Weights of a small transformer language model.
Size: 14 layers, width 128, 4 heads of 32, MLP 512 tanh GELU, vocabulary 2048, 3.05M parameters.
Architecture: LayerNorm before each block, learned positions, tied embeddings.
Each number is 200 + 30 x the weight over its row's rms, rounded and kept within 0 to 999. Layers, rows and columns count from 0. The size before them is the row's rms in percent of the matrix's.

# layer 5 MLP down (transposed), 512x128, rms 0.151, rows 107-132, columns 0-63
103,204,209,193,193,221,190,154,237,213,234,206,171,248,208,204,213,156,236,172,197,193,212,164,231,152,188,277,199,148,194,235,172,169,277,202,171,216,130,188,188,203,226,230,166,173,206,170,178,224,255,152,195,142,160,172,194,196,182,194,189,184,224,167,162
096,159,195,257,216,181,248,175,205,211,206,184,234,192,161,167,198,228,219,200,169,214,171,210,223,222,185,193,189,229,205,181,153,166,201,197,228,189,161,149,168,136,182,275,233,199,196,247,174,184,215,228,200,179,210,216,225,210,211,205,178,206,215,211,226
079,230,218,196,181,221,179,185,198,194,206,193,239,200,189,227,159,203,227,166,210,217,265,227,213,256,182,223,184,178,165,194,147,250,194,188,217,177,176,232,224,158,160,265,224,161,233,218,194,271,178,182,191,147,167,254,204,251,151,213,202,252,192,203,190
116,183,209,244,208,193,192,192,199,174,217,164,210,172,223,166,244,169,199,198,169,207,135,191,231,182,143,222,186,171,237,237,230,180,209,239,218,228,235,247,186,197,167,191,185,204,162,197,237,180,202,159,226,218,202,215,225,221,210,197,143,157,148,139,226
084,219,217,186,170,248,197,211,223,172,161,174,273,224,176,218,218,253,134,139,175,188,261,170,226,210,224,147,179,258,170,170,217,180,196,224,173,209,233,276,179,167,195,179,150,239,188,201,179,207,203,178,182,188,253,164,209,202,173,187,206,174,163,223,156
098,205,197,201,195,166,230,229,252,190,237,221,225,215,213,154,221,168,220,257,216,239,165,248,179,209,171,193,164,197,184,210,162,218,127,185,238,182,231,168,195,203,193,152,208,165,177,199,164,202,161,239,235,209,234,252,123,236,192,235,228,231,155,232,200
096,175,222,175,170,275,190,170,237,243,240,207,196,112,187,186,175,159,176,169,194,247,174,191,180,191,210,121,229,199,193,208,217,203,261,208,220,235,197,149,237,222,196,217,180,219,168,145,214,176,201,237,207,204,183,139,224,221,211,191,194,213,214,180,216
090,172,171,196,239,201,157,188,190,210,181,205,238,200,175,202,201,172,157,209,176,192,168,193,272,255,147,246,201,167,209,182,149,220,245,213,237,202,225,199,214,219,163,215,241,186,205,202,212,201,216,190,212,235,155,251,211,204,190,131,231,171,118,195,231
094,144,194,186,161,174,179,156,244,197,205,193,185,251,151,198,181,200,193,231,219,240,224,222,195,207,218,127,234,260,194,228,234,247,223,206,177,207,225,196,183,207,131,198,210,164,249,152,149,197,192,203,183,202,198,158,214,222,230,223,151,201,256,171,196
057,176,141,126,195,209,212,190,207,225,204,194,186,215,186,209,189,176,232,164,186,218,171,184,236,216,238,194,213,206,217,227,173,257,234,174,179,218,185,179,197,152,201,179,190,194,222,181,277,234,182,213,223,222,208,213,178,178,237,221,252,173,228,196,189
101,177,122,246,166,173,197,227,205,188,171,197,208,173,241,231,198,167,169,243,184,204,242,192,230,226,217,185,177,272,193,215,246,234,134,191,184,198,208,185,215,226,159,209,246,162,245,207,253,168,253,196,242,226,156,175,207,145,271,212,164,168,199,192,178
084,144,196,218,183,193,201,266,164,218,259,212,176,194,233,243,139,213,133,209,180,211,218,174,194,199,230,190,240,242,164,206,186,212,192,201,191,202,253,203,232,177,215,157,271,215,215,211,202,192,182,221,228,208,218,204,244,197,160,208,181,205,174,194,218
170,182,205,212,233,207,192,145,215,193,176,182,226,206,197,184,206,219,174,210,231,206,225,221,205,197,208,220,173,212,226,205,204,144,212,146,195,192,203,248,165,158,211,261,171,154,241,228,205,180,247,158,203,213,209,211,160,178,176,205,191,232,173,192,200
100,181,175,171,223,175,147,193,187,236,185,167,179,216,213,184,168,202,195,194,169,152,231,167,189,222,235,170,219,241,166,219,196,174,169,197,160,209,242,171,176,194,207,148,244,194,211,196,165,146,151,190,213,203,189,179,198,174,192,287,234,187,200,222,211
108,223,198,163,186,143,139,145,182,196,237,268,181,227,175,149,209,151,208,208,225,218,254,187,126,285,206,170,225,222,183,157,203,239,193,195,193,246,170,237,200,210,210,189,177,168,218,187,221,213,176,204,181,147,195,180,214,191,203,226,185,166,241,218,242
100,233,169,221,167,197,201,226,209,212,193,216,213,188,168,182,149,220,272,196,184,132,207,160,209,158,239,192,184,190,219,205,131,153,217,156,214,220,250,168,194,180,168,216,235,148,194,204,262,135,159,219,184,236,201,218,197,231,234,213,176,220,180,185,177
101,192,172,190,180,218,176,114,155,225,144,213,206,151,166,174,277,228,250,222,139,164,189,127,238,206,179,238,245,190,229,200,196,175,173,219,228,168,167,207,189,228,172,212,204,196,179,253,227,175,177,201,232,234,226,168,214,214,184,215,194,166,207,222,193
090,268,215,212,192,210,218,183,188,174,180,238,216,229,182,216,135,182,231,193,191,190,246,209,236,123,225,234,168,192,215,166,267,250,257,195,233,189,227,215,142,240,205,226,177,236,196,215,213,184,169,231,203,202,214,184,179,206,222,189,165,176,117,177,171
118,253,219,159,222,257,154,243,167,152,171,153,178,109,201,191,178,212,282,225,253,165,204,258,188,187,195,213,194,194,222,193,147,166,153,201,190,171,197,218,211,221,190,232,188,210,173,198,194,222,206,185,204,188,192,213,212,236,187,166,221,187,199,191,226
108,153,167,236,234,254,265,215,173,160,160,198,204,166,161,217,183,218,228,161,231,135,177,172,172,203,168,224,149,209,169,205,213,214,205,184,207,241,227,165,218,241,203,192,182,186,203,159,208,135,198,178,213,254,262,240,194,214,204,222,178,201,214,167,200
100,148,214,206,207,171,173,187,262,192,207,227,229,236,142,198,198,197,189,255,210,210,216,188,253,192,162,121,222,201,249,170,216,268,228,220,182,223,211,238,173,212,241,210,208,176,195,183,218,193,174,247,204,199,181,211,166,248,152,149,118,202,196,216,212
097,186,226,236,175,197,203,178,202,210,243,177,255,208,171,161,264,171,212,232,194,186,222,214,205,197,208,168,229,214,188,208,255,243,151,217,191,214,157,140,200,194,217,142,220,232,216,194,164,238,187,217,218,181,219,190,214,209,148,189,208,193,233,256,191
093,150,155,205,220,261,176,208,194,251,246,190,178,187,272,222,242,207,119,238,163,210,227,207,210,227,214,210,193,142,192,195,204,219,209,189,227,240,230,167,134,232,204,206,219,262,217,207,146,221,186,201,208,244,191,215,208,196,172,192,204,192,157,189,173
097,208,169,197,159,182,147,136,171,121,253,217,220,174,206,235,219,190,143,183,183,237,168,206,170,176,223,192,203,229,219,235,174,150,166,204,170,176,214,207,257,211,207,195,246,198,164,221,175,182,187,170,199,232,192,238,194,247,242,191,245,232,191,230,162
091,219,198,177,194,198,171,196,194,169,200,210,194,177,210,182,219,232,206,195,158,228,157,188,174,222,202,177,210,219,219,216,130,199,173,200,200,222,158,200,180,224,207,208,181,219,197,167,275,206,152,162,205,141,223,199,198,231,214,226,159,215,188,246,213
100,207,223,226,196,154,219,204,203,201,168,169,191,200,191,179,136,164,236,252,235,207,176,201,189,253,237,224,203,207,185,229,168,197,205,240,142,232,178,190,221,246,184,192,191,196,205,198,223,150,185,204,162,239,201,185,200,182,273,195,172,147,148,166,178
# layer 5 MLP up, 512x128, rms 0.165, rows 108-132, columns 0-63
098,222,221,164,209,227,177,198,193,194,183,205,228,207,195,251,199,167,138,183,221,202,213,229,206,217,142,244,192,172,166,188,219,183,183,207,139,213,191,212,197,231,225,184,209,253,189,227,243,233,181,206,217,164,211,219,165,205,159,183,191,178,229,234,128
086,240,174,191,181,233,232,151,236,220,156,221,209,234,193,231,210,241,229,189,262,184,189,201,190,178,229,158,212,213,194,213,218,146,184,168,205,163,143,280,216,161,159,156,163,206,250,213,227,233,207,236,188,190,220,206,178,200,201,178,197,198,169,226,210
104,167,207,254,236,193,201,198,210,186,163,183,289,203,190,275,192,245,194,145,135,167,192,154,197,169,166,196,224,163,246,218,270,191,213,218,196,148,180,246,227,181,119,183,198,223,195,201,238,225,226,141,200,150,209,196,262,209,230,225,212,192,200,185,174
093,217,188,265,215,207,213,152,193,199,193,241,240,288,132,208,113,208,225,193,251,201,213,189,186,182,272,277,225,219,210,209,213,211,190,190,220,190,146,183,224,181,184,172,219,189,180,149,225,201,226,162,201,188,201,188,182,202,178,160,210,174,120,204,224
104,190,216,168,202,192,136,249,224,222,141,151,195,232,201,186,211,179,193,280,124,228,181,174,196,202,170,194,219,237,241,194,185,176,259,212,172,195,209,220,219,207,193,222,197,188,225,219,245,218,269,208,165,206,154,150,261,206,243,221,239,208,192,182,214
090,186,188,263,189,150,202,211,115,180,162,181,211,275,173,214,216,213,196,206,207,133,243,236,229,202,199,258,183,218,194,150,170,221,159,222,214,194,197,265,204,176,248,202,208,159,229,264,169,197,226,183,209,223,226,241,209,192,154,206,202,194,158,210,183
095,193,234,154,196,207,241,178,194,187,193,175,222,198,183,214,182,205,210,189,256,203,204,187,189,194,181,203,208,254,218,170,241,142,192,164,245,226,233,188,221,249,220,179,210,206,191,194,206,205,202,199,169,221,184,150,260,223,223,243,222,165,197,216,165
099,195,177,259,224,177,246,232,156,216,178,136,200,194,177,220,213,234,219,258,200,181,221,190,219,229,190,253,177,163,182,172,242,181,198,208,234,158,157,200,224,177,223,188,201,155,233,221,145,239,174,161,222,222,176,171,186,206,176,224,269,221,148,158,176
077,260,179,190,182,184,197,242,182,161,159,218,220,155,159,198,183,177,203,195,206,216,221,172,214,178,208,189,226,202,183,135,225,192,158,269,189,238,196,214,194,185,158,148,175,178,157,178,159,183,182,247,201,184,191,179,207,221,173,214,188,159,235,212,177
096,256,256,215,176,223,257,141,172,227,199,153,193,234,248,215,235,206,202,174,194,189,126,134,186,224,244,195,234,209,208,200,227,157,226,221,153,157,182,205,207,108,187,179,170,206,210,226,155,225,191,166,155,201,200,186,230,179,262,164,219,193,211,125,229
087,271,200,168,168,224,202,217,165,167,203,216,228,178,175,213,192,279,140,229,177,159,159,168,225,155,207,214,149,201,175,174,208,143,204,242,212,183,148,231,194,170,239,202,148,196,217,217,217,273,211,160,152,209,189,236,211,221,189,210,178,195,204,226,137
077,236,198,142,207,148,202,199,192,209,183,198,236,211,199,174,212,174,193,206,172,182,197,182,203,163,223,232,233,177,196,189,224,168,193,223,204,203,176,267,197,174,172,103,174,222,162,265,211,200,205,160,189,135,172,220,193,246,214,210,232,206,260,182,188
101,211,235,194,228,247,226,169,188,207,224,215,236,175,191,209,188,191,149,200,200,178,216,168,207,194,184,259,139,245,169,154,180,203,196,189,222,163,273,192,212,216,214,211,204,161,220,190,161,248,190,176,169,233,206,178,245,204,187,296,219,239,173,219,175
111,237,163,195,208,224,253,222,134,193,173,212,204,160,227,187,203,211,136,148,195,178,191,203,185,167,229,215,167,137,246,217,199,207,197,210,163,193,197,211,224,183,186,222,212,221,244,256,158,218,211,243,138,244,167,178,218,198,215,186,203,244,183,179,197
100,260,197,239,261,175,206,175,221,145,195,196,206,190,203,220,237,211,166,152,192,133,162,143,209,217,190,167,206,241,224,195,225,162,211,222,231,198,167,185,183,268,218,196,165,177,205,194,243,249,225,214,152,193,218,195,214,197,230,189,175,236,193,218,195
101,175,229,213,220,168,198,193,150,175,205,216,174,217,265,198,178,156,197,243,222,194,228,201,220,195,254,192,201,179,204,161,220,234,248,215,183,205,183,183,256,153,265,209,176,139,234,255,151,215,196,227,211,193,215,137,248,202,199,210,248,240,188,168,211
094,209,222,209,263,202,234,186,219,161,195,200,200,183,164,218,255,191,284,162,155,178,184,202,167,249,207,179,170,208,253,209,211,211,244,214,232,216,201,178,210,222,175,221,149,197,174,194,203,216,212,198,225,205,189,257,170,209,190,261,175,227,227,156,234
106,211,193,290,263,216,186,171,203,236,141,204,167,248,206,203,184,213,190,199,256,150,205,207,190,246,192,170,187,236,206,156,217,197,234,177,215,192,217,251,225,151,223,197,207,160,232,197,153,183,228,225,197,158,212,172,238,199,196,164,189,228,160,216,178
101,201,173,164,220,140,189,208,160,199,202,219,241,250,243,194,177,204,168,258,186,204,187,190,230,170,227,207,234,141,169,174,196,171,208,213,141,189,223,194,196,212,227,226,162,180,163,200,189,190,167,166,237,210,195,220,155,224,198,185,200,260,161,155,143
102,160,247,235,230,189,237,189,236,160,198,171,204,232,160,168,228,190,129,202,186,198,220,202,195,189,172,158,161,239,246,166,205,219,237,253,205,188,252,156,191,201,251,195,165,194,198,187,204,195,199,164,214,206,195,191,254,200,204,191,186,171,207,172,178
096,236,209,194,212,182,226,165,231,222,194,207,186,219,208,234,154,137,177,188,222,177,122,126,198,210,254,193,222,154,187,189,226,158,259,228,217,156,212,240,197,208,155,195,230,171,192,179,219,220,189,168,156,233,190,186,167,195,290,201,201,206,173,196,213
102,220,237,213,219,168,205,164,217,209,201,206,230,201,164,294,185,230,206,200,211,99,218,164,209,118,198,267,201,235,191,199,181,156,247,178,240,221,166,203,199,183,253,189,155,125,221,224,167,250,189,177,217,214,201,197,202,271,186,239,193,244,183,187,169
100,225,220,147,187,202,179,210,211,201,181,212,217,210,214,177,226,239,202,219,149,217,240,191,199,200,157,214,227,217,245,221,215,163,203,211,152,238,169,209,233,201,211,176,161,203,161,244,256,163,191,221,218,204,155,165,174,205,233,232,180,169,204,176,234
098,242,234,209,230,154,245,188,186,196,224,234,207,196,225,214,203,208,230,180,214,204,156,218,132,183,188,223,206,154,244,248,224,197,207,178,239,198,230,181,202,178,205,170,187,243,185,169,162,205,178,175,197,153,186,190,241,210,207,214,200,188,205,147,233
095,193,214,168,225,131,235,167,224,142,196,220,200,254,214,187,218,170,179,255,181,195,223,198,183,201,216,191,178,155,230,147,215,203,227,181,214,151,168,208,193,251,230,216,190,186,184,227,247,209,238,224,250,215,181,234,141,227,190,198,189,223,208,162,147